Weights of a small GPT-style language model, trained from scratch on English Wikipedia: 9 heads of 32 (1 for keys and values).
Each number is 128 + 32 x the weight over its row's rms, rounded and kept within 0 to 255. Layers, rows and columns count from 0. Numbers have three digits each. The size before them is the row's rms in percent of the matrix's.

# layer 3 attention output, 192x288, rms 0.0597, rows 120-191, columns 0-143
103:164102136162072105080068067109109152201037142193111063119092062060142179239078155152171040191190136120093099160177158145124106147130077139133109099149090094120156141128094131094150112125128111106077129137153137124132210136130092105100142125096106158082201130113091085124088132117129063128130115127115146111074144135102100083165083179103104144118106150132087124111192117102127105198096099155147156152133134107164129102123077137123122
105:118194173053164182103142112181138190106175213146188155129153242235196012044183129059049160160168062137133115159093115121153151155121161151127125136148122097099110152120132135136172110138093145161117101175131125107147157104115079138143088111114132154142096182143144179100114108145104097101088124125143156105094139164194106097101115087119131084091095127139150133101158156127139087090107173083097185115127089142100103168131130112066067
099:195047118173148026116170084071060140167070092073085145122103046085070163188075117129225099214136160142117092103150148094138145090145132151109135109062172156130138155082139117159100126176119129124127157127085166142129120086082107153143198104137122148161132146138119087185116134138138113152134160104135084160099096111089117121134074145089129153158144149093129155106127109078062110112161100157061114152147143178058095104143124137153138
092:153038111156120102152057086105084073172108110211216106139112070040077142145096121086122112172181069139158156113134155136173130140096145140139087128158147070111128074146153114100104119121136154092120112062135112115167105129161096194151109066099103178133139132090096111148123104131142133092141175093097112117159109094175217135145223142109064113102172130156222083129102158144145140126149154149115114131095168176083083079149120201105166
094:184073111125182134093198119126201138191187216229108200083136131181201080079154111128060132209096170126119129157131078140136142148091074118070120164067173148155091126161155132117115134099120138119149047161140102098173148130107063110136032058130134124090131162105137154117112131142123109072148145128141113136175106111134140147078143125118129109116137122126110136165111134118140098079126122081149094124133177137152122133124148143073132
104:091143203115139156110179146203080181120188242033185128110145161137153035082141105123139128135054141123115058180109092175069124130150106148134162168096180127113067138113124179112121106108139129151112110146103062156148093190200059109185056140082076106100086177106128178119140163091177148093127145200163101104155128129146173134116140128145087102107112104161145167172117125070121110109096173130137112123094122116085171130103178162154097
087:115077112152153062061110075148142135116156098102115147072025102128196057134064114155124085198132142141179072141115168119146137142118102101119152148161099140097077109167131129122118160082131088152118072157122157187128180087027162113156146152091112113090100138111100088174137187139171102138149188132066150096139091137123142042147135110105094078172172112157148116111133127198155074123147145127112129137144122151114095126170180134156100
102:117171101147133039187100147070111065132090151161213178162078084069106117189156083074111187159150116106128110103127151137164121120159131113142085125101114141137150158142101119115121078123111117113114159169118093128129091158128115173129076105078129135144103140102164145093139160133106124060148170140139081155134099102122147104162194073142105097130169122255150197159109128121107158086154099123080080183142104164128107096158127165122132
096:120096138162092107099083166099068167095063089183118197120122104085161203153155075126158067164036156097156118107201127150130110092129171113085113104114119144071110105135143137144133128145166146144150126105139150147110186138124119147150181074162152153185147113087094155203170096119141136166148109168162145145127090124138109137141163109154161144073140099109106102141080163136124129146156118152105165127129115128094145116152147100078114
098:139082054234172119080165097122113078125121136112158105105062141161214130133117152114130183145041119147104112148123149157179151180157140100107090125143097104109143123127138138099140125124070114138072101094094209120032189104069122184099161147098171147109155075063133110142123149164126178196129157096092156212129106181152137107137099124140110134139126174142131141098149169147143107125144067139114067195177105167099116156116055129120118
098:036187159066183147075192155123119016063150115138172137151141142160205055144079105131146165140173153118111105117147124088095144124112137128130152091085111170158133091141140126103099114085151145179126098190113153127131165168088176121083096089150126073102070180139218066100092088090156043063165061154161106115087130124117090133102138084158145182136135135124152125133084138138103128127124063096090108143118109098149126150126169127118093
091:191074063136109126103094132061064093099173081102055101156140026067068125113188090107108079176144107179097094115113145128162165171183145125129173112098107103135132181064177137133173136122167087149125144146097151154159118133133111134118110191157148106080095105121152149132111155151116124093125117176105127148129174154109113105098116091132126145128096143093140127137106181158152126149077134152115085154188154166117089108136126168195110
100:165150152119053081129129191220152162032215141098011064140101172222074112096149074193117131170098061089104099172125126180093136111116136102146146159126093108122117148132143072124100142098113137160126205133120130129174152187098125152180071117112132139099055136113121081061109139118185084074187161131115094140126153145146111111167144073135123126178166116145101110147109138116126135122089143120120143160098126108105126165110114155111120
100:105168157041125160071173071120120101129090194143036135107096117092134052138122093082139139177162161137085135120126159157077109164164110152100161165135142114128141114133132109127132142083094107119095187122112148108116191108069136079090116099198154173110095151097189160084095048133099095106154125081088126125195134150125138091075173139128156147167122150189100135068177089153154171105109104106107136192118107103173092141139108105152134
107:165106080144151116107104104097067099106058091115068058164111070095128187154088121109098078081085114094093158143147080140145152135096113093135066155136139126158146060152154109087169116120137145104115180139133153089103213170132160120119181186139184128145169124125148142096104166135121136170147183103132170179143102173157098126171078133132099109154150179148104192156150160103145127114127164081178156147157105106116115116076079148161150
095:137167120128114098217180183090050175126037092110054108127128134166156205104193215096127177086068161116113153144156075074098175130184120125132130145104084083140125134124098044089091114151105134103117056133117154094152137093130129151120145137162124163158109115109151143052075093137105128124135123133119095139148117128170139152114132148103129119132161131084157102141142110139148142166109092119134153167119108133129091146095134077120150
109:133226185070181103162169133214216200115234214124168132078132188192194080005145149086016170092125100164113141128096156115129130156101132123097116151091077103117089087103146120133159166127173139131115141102142115093119088121093055105157088079185111154151078136178174170114154078139093128150161147134074126103147127141145140155168134125158155161113107118074141067102153149154115087184117139118149137078131118118108120078131126132108114
095:173171148162119128097143088138176121158076114208162143111176127089035130130129137154130078082142109102135157105130093183177117157107140124120150106139107098173134088164087101077176132174158118103115115091179149099108179068107160155101135034146163146129152124150137101141135100138139185118130143120128114089134152160122116102125111153170129155074124149119071154097092124160188166165124140150143129125100164106127127080100140152137158
116:181108093100108159087076000094114154138034090197080119165147103089114161171099117101216126091137161119150156145102143145137127143107135152081146134115114115093159117134108140110143086182091145122164184066167120130147191177068094138118160043187081183123112130177086151079020062167115072103149147106075172100145130137176121148148128150101176084084091111094192079050078124144171123118083120111133106151094128139110132126081044182105120
102:063065069186073071146041124142185112135191128066169140057055123162152145163063173074110166074109060186164124163148105151121134177066093074135165125107115137153150159132125120132174121122121170193093093149088151120096166119134147165106100195113168182123129147118154148145162172135148161154117155153119128129128119186110143110138117088149117134140210159164156127174115173108140160116183137081076119115181096110150112076136125111131151
105:058117062169044093117111191067030051151065103125007158163061084068076232100156059123141046196028137078148142123158141096179170107142153094094127172151129112115103098139143095109145075151119125180119148165125118138168140140122134129155105113139119116149076120159107132108133141107166074128141161130150119129070094138178079122154081129098096111178133100142164147133111132083145109155129094134090135156087089129069100173106102157104160
108:166207198100139149058168091171145188115191144168117129148113215182251070086084213040054138109149095130138139106119132074126135110113159147120110154165175153112168126130125145082122068147175158146103053210077184125112091146124142143115132141122092115131109181100152166101138071149145083136114098129226112120095146144127112108122124105122155119103125087131114139145081169151125140158120135092144128129095146141157107073169106121089106
097:146143045121085098186111139104096045081121103155147147126063144157089232116093119250135153026031148121157152125150149142144163112131159112125085118101103125064162103135145094087115127184101103113104163076127161142113095110145140101128111124139174172161131108110117109139146091144119162204129074156131161163085171098121061116131150139107192095153133068089130080130165100132114134150091122178109114161140143128111118159111088121159214
099:134163139076184090184169087127124062112067143216162086213109170093177061169121099102142189075070151158124156116151100155098101144148116155134127143136138126105129141106147156146093165113151124097170222085115147142108107178090130109140064111152093107116062074138142120152162140093150145150113120161127100137153119156197134142152133079106114140110119091147144116153063163192141150113154066102146100125049149078161171110106132178127162
103:064158062099145191073176066199137146083224108103155084132105151136152049043102097121125151119141164148173071090092195200141100142107097119130149133135120107131130120156182139136145130091059139164120126177121133119145118080196093118095107129083162156080145156135160114144149128100154121127160134139053115130138108186098150113221057075133094130105149127130179155155160122087131136154122151139067164153120113130046135109119146154132127
105:150152242123070154205077082143090139127147137052071151118151108212144113046077061116127191103117126141105088156080129171124180129155095112073157144104138155128078206095160122144167159118113071126136132069154079137158171149137123151147107137127119117110064100103109148189159174109156149080110145098110128146160144137156116190137082094112114127152117119118132118156149155149167132085091155132163145123157167100070090088113183156177116
086:135164101064110104246112165159063096115079053205205131207163219089160158196089093086118106104094110096173171170142077145110115189145166121135142132153190135113138136161092101124125143113132142141129158137127121190090170176140120132130082183128130145083081104146109102133195130115143123162134157153100138109114148187143104164200101068112115138175132102125128154096141120103145212095138138107099105145082104096101132129102118182123149
111:103132167099154101168184182195186175131167124166210107047091185141141130099076123170106183103141099122137152186162125128145131108116122086115153117132115102100108111137110100051124173109106114147117151182121132128115136173157108113155097146099085085165061165158151184108161144150145123116135072144209147140113098135141106166130147106127184205064118049147124168163141145074136114105142143114189160126111165098141179129107086140117125
100:062087171129144076120132099149179075153071123194205156174111166075069069248055064116143107173139139152151135142151123118127089089091094154100112103135099123140193177142110135145119166130130138118160109148113113169122199192104124124147125130128098109153085144128120099126136155095196066125109098115093151131166117173105115132115141171181123106133114119163144096137094097151164107147112098122153135075105123098195187147166141179127151
085:087191119130099191135187147144152129119163189054196124186113171158137045133066139199120138179150136118145151173123142119113092151115137169153152089125086196142136219164191133166088146135115136118169123187116107076133167125086170151115108179140096156131128153136178085122099077103188032112149112183113129105121109141149112115147118167100131075102109124098087131062175133065104094122136101163112085095138134093117130111158185140176157
101:147087084175129088141176101121082129135109087097141213122189187124139107149058188030133230172113107171172113155125138116143171135136116122129142146106113076126145099110137110071151171109116133153177147136149140156127096123152123060164102157137078101155139099145130140188109120097121173115149144140097119142144178079143176151058203158156148156138062119107136102125131078170169101160096191129100134114112110160118093127120095142097098
101:115144086145083106180227255111087100076152146108125049075040137187130108056127142193068167116000085152113123125124113140053108160133141138123124116124144112139155111131140115108099153132110109153110168119113106103157050142166155124159088142113088074149079165174107175119095116121133108081122119167123125115182154127118180124143182128096100136074138112160090108118133146133108101138088091074162088125092130133152171162123144179125107
092:118133170199114132067102157122172063159192220137094065148054088198158088061161129122097147119125159130142106079107148160102161063161132108138108141117143125129149164167148106186090120130112143147086105157153179102106088114142153090141145129088075131103133114097084140160149113173107170164105136148098093122113101147128098097101144109108122164106083098149110170098097121142108124094189151094086126130112168114162110086140182139119125
093:151027102131088108126140210061126117079162089111217201089141180136081113134089158216049177144067128135123073113129195127103143125134155110114111105108169134081129122109205124149142164106133134120124130098149134109118098137072107118142102141124104108133095110138116113158149138134112136104126174103063111182166108120141127166140146133156100117196155130162210131174178136150137169126131175125162156100137134107137140114169145115124076
093:091206197087220154134178057187204105028199141099086008153130184209142100046147106138063198060136113101095143103121102137180122136116140142119136115117079062130177129151152090126164136122107156137099123138170059198112177138143064071152162141152094068154166111102108125133172142113127181112149129151119105156191148133106175121129147168146071122120132159193113164148178158158093126095168096112105147127144084100168129109143132132116145
107:135155144124154100255124161163091112040194108009149127095133154215130131061110088178104232089029119144145120138134113143096120167145142138097149109132145145139152136138182124137147158139107154173082084157095112093139107133176118114162125192077116104053102135119097146107160178123115214121128149148080132143157145134154133159142078144082125092151107122092161109166107125119122144105075152172098139154120114092114110111106158123153124
091:091106081136133255166144132092140100120139159185123123088102122107137149102168078184190127060204108114133054127122048156136115091134120094109100162136153153167107089116159194154168126154196139196159128111154110178161133102113114137171135076077150075127112081043134075160133134187108193080150105155073180141096114099107123152105151130095147134126199141088103139136158180092129146125152139096141100109140137129096124122155155139122085
099:062138121123137158119072017113183127083151170180110031135203146138128146085092136079116145187160095103116121105150114137119143149136113131101080142147117086106102106124125105110141138094122148141160130088154152195140136093115091170076100172109116124105149096160147097104125144117148103116122149148154179139115186136150065113097082099106177149170110113104085155089176125139112141150096132211169135156121135122117122111060087115180194
107:049142088135098109185098113128138148169169084159143069198100122107169164110092143044091137140121101122155127120102118156165144097088163102145110105149114150099127109116182167157121134177131129222146092158080128173127096129127139143154079143084115077113061167184148123116132184129172148112068163178118108136129139144155101128184100120112145115153108070146146136116086074115085144098124153105067126108112118137044109149138113167107131
107:107089123149114155147133118112093099119103130000149062149150134144112146118108100154158074078129093126132134110140106113113115150113163142156142100166137143134160140131112122126105089155135153125084070177126177108094192091130223132146210184134176112112174164138110042193148160060189153177127111150178141143132086124088098145118083149134180124132179179129055122128106143175137118109156118064139178092153103084140125119119153116156131
085:105159135118104152137136087134186129142149100081145106113124115098033156127216197121121138149188118138137185090089133078163148117149122104121150142163125123126144107147107056058112101121094116148144200091068098117153104153106160143148125134162144140108126136194115106077156124165086158126100144148096144100144164153155121138185120187119140179151093096073138089061113094150209108165126156066115139118158158092102131130165126128181130
106:130071168200126140089151085185153139171147105080163193000086072233095097172099053165132140111106121131160121138110113123113123125099144111101147145121192155117077128101119122101100141114136109131120095130121124180123093138174113083187137221084103124143159141125113188172224211157109136159109122156090153148128115107156131114101132147146149146197125143107109123143118138148115095148097163129161113138096128187109121105151138120148108
106:198175199057079098125025182140134100154114193177084135186166100058065163093183158157061073112172084090145136139114144166123137126123168186180101178133091131102161076130126151142100128111156177141143104120164093130147086134103131090101104111166084189118144107159118143144162096153105123115164121076120121162139118133100144148120108125138135117080105140147156161118169116118123106097149164112139110090109174141119159136098091072134163
106:064110091176112102125106159108130204103137112106128114138088056091091202159075076085194172094035140141093111160119157140132124084172090070119156131072097077136078186113141103135134148092120094143129194162139090101165118153160116119193108176108136057162131140115131121109144211133116140112137117106128176157142105100108204078105190089123055096051189189131163114132107188137170163042197156137125127135124091142078130115136125139126095
088:146102091162195110121234226094144124163156153066188148094078092186138163121163148110118176158057109162133156125113107148153122120142129117124157119145169144191152160093127149124138160122138109112131145029127088165094047135145153144120096178100133129118127109165095121164164220075120136132099095132135146161026107132094128065106101082101095118153132165188120162127166102163125151083190134167129092123093146145082172086146141166173117
102:139088114152132128123062147056135120109075110048099116095140089132031184166133100219216132105120156136121141129144089132161149140164183138103138106114117115133134133102129143138169112107194123063167100110121178070127098055100192186061214154123148111118182096139099127139079124196093128126115175091129112153116133108093100124162104168191170149118101147117163142073167111128129117122129127132117072105147054167120105177120123110156132
097:102147119168019001077118146156219158075138195137145143116008138196130159098102118060091197154055152157162097147131165117132117125119099170092117166131087142152148136096124142142132126135069143127110049146216170055134095083137131108150189097087138136143151124135121116190123169135086162128149166139134120142160118133146143175150072131148126140131111151139114154163157107136169072130077111113146160160184125165116074136193154098071166
113:051030089198130145175255141085168113125172156117155115065088126191069126129143087178097145120060130177108122094100082142184144139071139144107136090190163170176181140127148133137156131129144137192095052143058104154094110130145157152126071153040133145086140159121111130119116145159174111132141125148164161131107139122162100177125094117157133139187155098115086104110168124126112138178107120128159122135157165141083102160124189082182186
091:118104107152210117184237175070082130144112134081152180170113224104156122095122149110083145155059080112164168134131104176121095093107102159131184103136120155123151149159132099165138162114138150146137195108128113141157099172120052106172118126091140098111108137162103168095175165199136160116161109114099172133120116152086134099151120124083122147108141137124126116110150184144156097096176156139118141088172162103172127136149157116108150
093:062128051096159189180141139118183098104111092226184117140045147142101081165050091115125222084118167197142119129107113122114132170125108121121107142162163175123182119141100137080176139144103134195126180086098129147178093175132060114132066147100116118044128122090115094179119119126088157102110108183093209152151117133126163123101175109124154191118140166108111129077121127106179103169132121115085118079079123162134126118177141146104090
081:134122093092086147197101173090048125073108125137097048141131105087155099162187102101228138160128139142157168068174142144126055141157118102133104090206137100177152107128098141139135112151136158060099137159130125140159121090173071105105166157171138091091193166139127141102107127113130135107106131145095137109112135096082109118119130167119134155153158194120130120126193147123081140195133115183139081172135127106147147061147140140179169
090:089110052171192129077189156059144155186088088153210202114102080130180109188095140162156129183121135104134117141124130099114166128086128162134129118126121113156097096134102151122127117124128073157137128096085091179169124159155098099223193081128099064178111164135110103190181186169162107167132117134085126073129124111180126118131134151156149098132163158149153181173154151175171117131121150076162157083143140153178110129135092156134114
103:216098050133146037104208201008139111143078028090086211120059007153116203166176138135120152204069113126128162147161130188125124114166100104136143147105133099153106114147114137169101167111091108114134109118168134142122085166132175096185127164125064114097086136140072094136101130110145100106078099106138145107113098164119129117110167144126129159136145146146121143105087165127123150132113184138157117110118126120151131128140132160158121
096:175181057175075111145144142116138185068160131106079151083154094139133194075121135091125127150094137130148133124131119140157112108132154129126169120122147128140186155082162107150166170107127118053138100127083143150135156067135118202074146163082159129138139137102140137126111168164125129165045120179118153102063094142143072139154094123102121120132128082126101153117124165074148117115150166138075104060140134126057116134134098109111079
099:167149197250120115130100098153189096128087204058043099156082146112162069096120067182142102185141125078120131136120148127143112098133135124133080105144155107148166111154185177127093131165090167141134144113118144153143089144118142055178101167151116173176151106151102114165174121101139111153126094116155109186112099147066105152174107127137072136105100117140164175161126086070081097114131128155136158168118120151152136120108134141110186
093:179122136145117147214085093124033045123111183182147026134131101152104159136154120082188107156157103112151092108151097113124089119137124142177114183201134157158150143114131157147101132098157157098123126152114197116041144135093164176094123126093163142120162154100170132120134122107159114153074084133174181180081131138137164094088120092197141086114112168161132175176097081137172091121188130113103127125145123143160128121147116117147115
096:123155102094180086215209164077146094030173192078081115116181161154155180065152141126093136091149044110122115118144123099132110154081170099135107122164129113123152124174157125161133152144109173130099113135078166115114128123167227099103113139114182113103154132112141071115150172074145181095095064128168126170117124109120139138109137153090154147151181178095106090129106191147114117136123179151133130138087150095075119152127134095075172
094:081125056209123160117128103017151093110097072143169058143101045129094229119211186072090079127104140137125137098112129139080164125110102141134132122169174126118141127144148084143130154137148151124139120124078137107128143093099171160120197180116108156113171125093151108163048070097146058108146157129108132088112103107168148108132160208182208093123141132075127124092146081132140078079166090133157097144101085157091143104145092160118131
095:116157120110152083070140058151123098239026123166119145111150101039143160208156081117172118104107124147125182133133143137117193122120095171124120116071101095126117094108108032084102088131158100101168121093115184140172139152128111079106062187137093116080171179136143145124079113122136047162120131075145135104161100115102140138120105142140134139102144142172151169148116171153127137168124094121126151183064121126144137175139158122167131
129:138136081109072100144112107124129097197105163131165153140163111099160088129042125116096163154123102162109133094088138179104109118079162088148111130145132134089165146121159097100149158154115138152161131122090013135202127120099101163151144105138116083154078110091113101166152179155190181070156191126097038040094129118180088137189138134133149137141149105172137150127124144132141176097140120150133148115095146101043137172105161161131175
098:075088128118120224104224177194160141198138106161146183102145172105246042133149124230079046174093104161122108151140085024145163103178127113177132109093137106131135074138080127140084115118156132139118157149134149094156085135137098103132093155153156157092113150134162159106117131151103115125113115100140114110086158151100075128100125139136098141117119142136128105110139123110164126173121170082119116092099167157121126157142118164112123
123:105167194255089187123070146155129073145096255107096091104105070152074064105162094195153077156096147095090142127130122106141157081161099121075094159147194119132103156114110099158091098135128144092172141098182085098141149160097143102094124081129113146135145120148155127145162120139140090140139093104103162143173122139157060143114128118110119095140148116077105102148150130134162142146139091141188107136093143100131143155097182146201156
087:083099118136104073115043107138079115122138104203143145155092130117096147116210255116113132017092158138133117144138162134136080140150083170137091123095160170126124151133097139158125154166144132153094165098095140158147152131153158152105126063196115172118130109142090160134075103108087143129161158107126113118133204080144106145102156148113135129049109093117129102124101187095102166184079120122148067109061147107170132107110128178152081
090:103112145161124170200210206139027145086093096084156106142155109134113130164124134064184123129064115147116124121090105145114136084158074153174140140127109103116121164105113147132137088117115118183145185108070097115102122149103124112145149166143123105165117131135153120120088065105112092086146140139061091097171098144144145070184146093146128121066122080106142165112103113158112122132168074103104120189098112142129149151130134150102115
088:054171081117136079144129090065138185122071000135143135127115136075153194155144106112096223064121163127137190130174116081174137127107152084107129152146113160101140098141159107139127062157103128202123157108145125166107154126135179136131150123174201088144133086139137084134136194149093188171137126173092177157162125083134080151100090110102153130125163124058108121139151130105106123142113099130079190154148100151128173122158159124167105
098:118054139177093181137060090102184105135130135195088158102162082092111108211130118082128103077210117118112097135105124148097165113089075132102108121132101158106116111158137182178144115151156140110128103115137132177108168097097093142045147108131087146079142072141112157087111120116158111111109170080123152149103117144152087161086075153064116091140074117089153075086086103103117131153121071087161141127121060157076104160152169103107113
093:127153157080110106135128050126201179148108168062080135127177140122146170066130151067094046146104162126067147110124145149136079132130126103104172082127119091171149122150170102056134145172077123149145144131137079133164071132113084088131174175080059074123096137149124141133116146169155151088102130120136168130077097120102087151138066180087159185103074147086105182069170128112117133076178131113152129143111095118158117105141153129118098
092:166176102145138102131052090052178071183040096163115165178152099096121180196167060138175144094223104084122140090168154136154132138097139134145147117158071169150149114151099117176091146150146187130169122128107155198098147185147162139095110173132117093135148133143127160127115116134156086051101098149101161110121178098144146176064160151111122100108102148089151098146108109115146070214090111103124152090135127124183101077144118147111097
109:212134228130100149157000095103088179211031190092098125127232082075087175157136119104197049138132116161092180138146115107114155176146154151099159123116120095111190144091111139106152112166111118072111118105151143087176155185119149138141135120163148109148141120145123164128173118162108145134098090157127140116050080198140110186166063132087162146127107098103134116115182133101123132146100150112159140138159100118110103100131147099116128
095:199084134135092054155124109138106095114099127129100111087085069103080118205149179065145149184049143169148133127130168154124161069128155158143106105128116103118127150088114055070131104194118130080101108104163125084125169092143103150123097099134181172165144092155100143131154159122112093207125122141216099134115107160133080089108104105115147144111126058131172134141076168159156204129170099090148186144119053123104153111128181121091124
112:108141085188147136105124140120094100094172084091197155111124136181182146065084148170131223132089163130112158092118107121159124155169134063104164102093134069175170063145142096053111124128076138136097060186083167153093162104102201199068156141123179147103121149122128074075108094101152095130156136149126121096143159111081151092101155140188139145136159200155101106139115156111113163143170165152099136112152133099080077084127155162203098
090:108173134095166019165118139165122188159075035171173155236168138099201131157110207018109127170056172100093104109120097089103073126139106176189145130174121110140104140126106176106148144107132116126140140117098204167095083130155126128082138146115095159130158120067106166145114112155150075146149163172109159133178106114126156129158142139134107171130154126155190158119149079109106136066140112085090123109134146116109142147165117126118136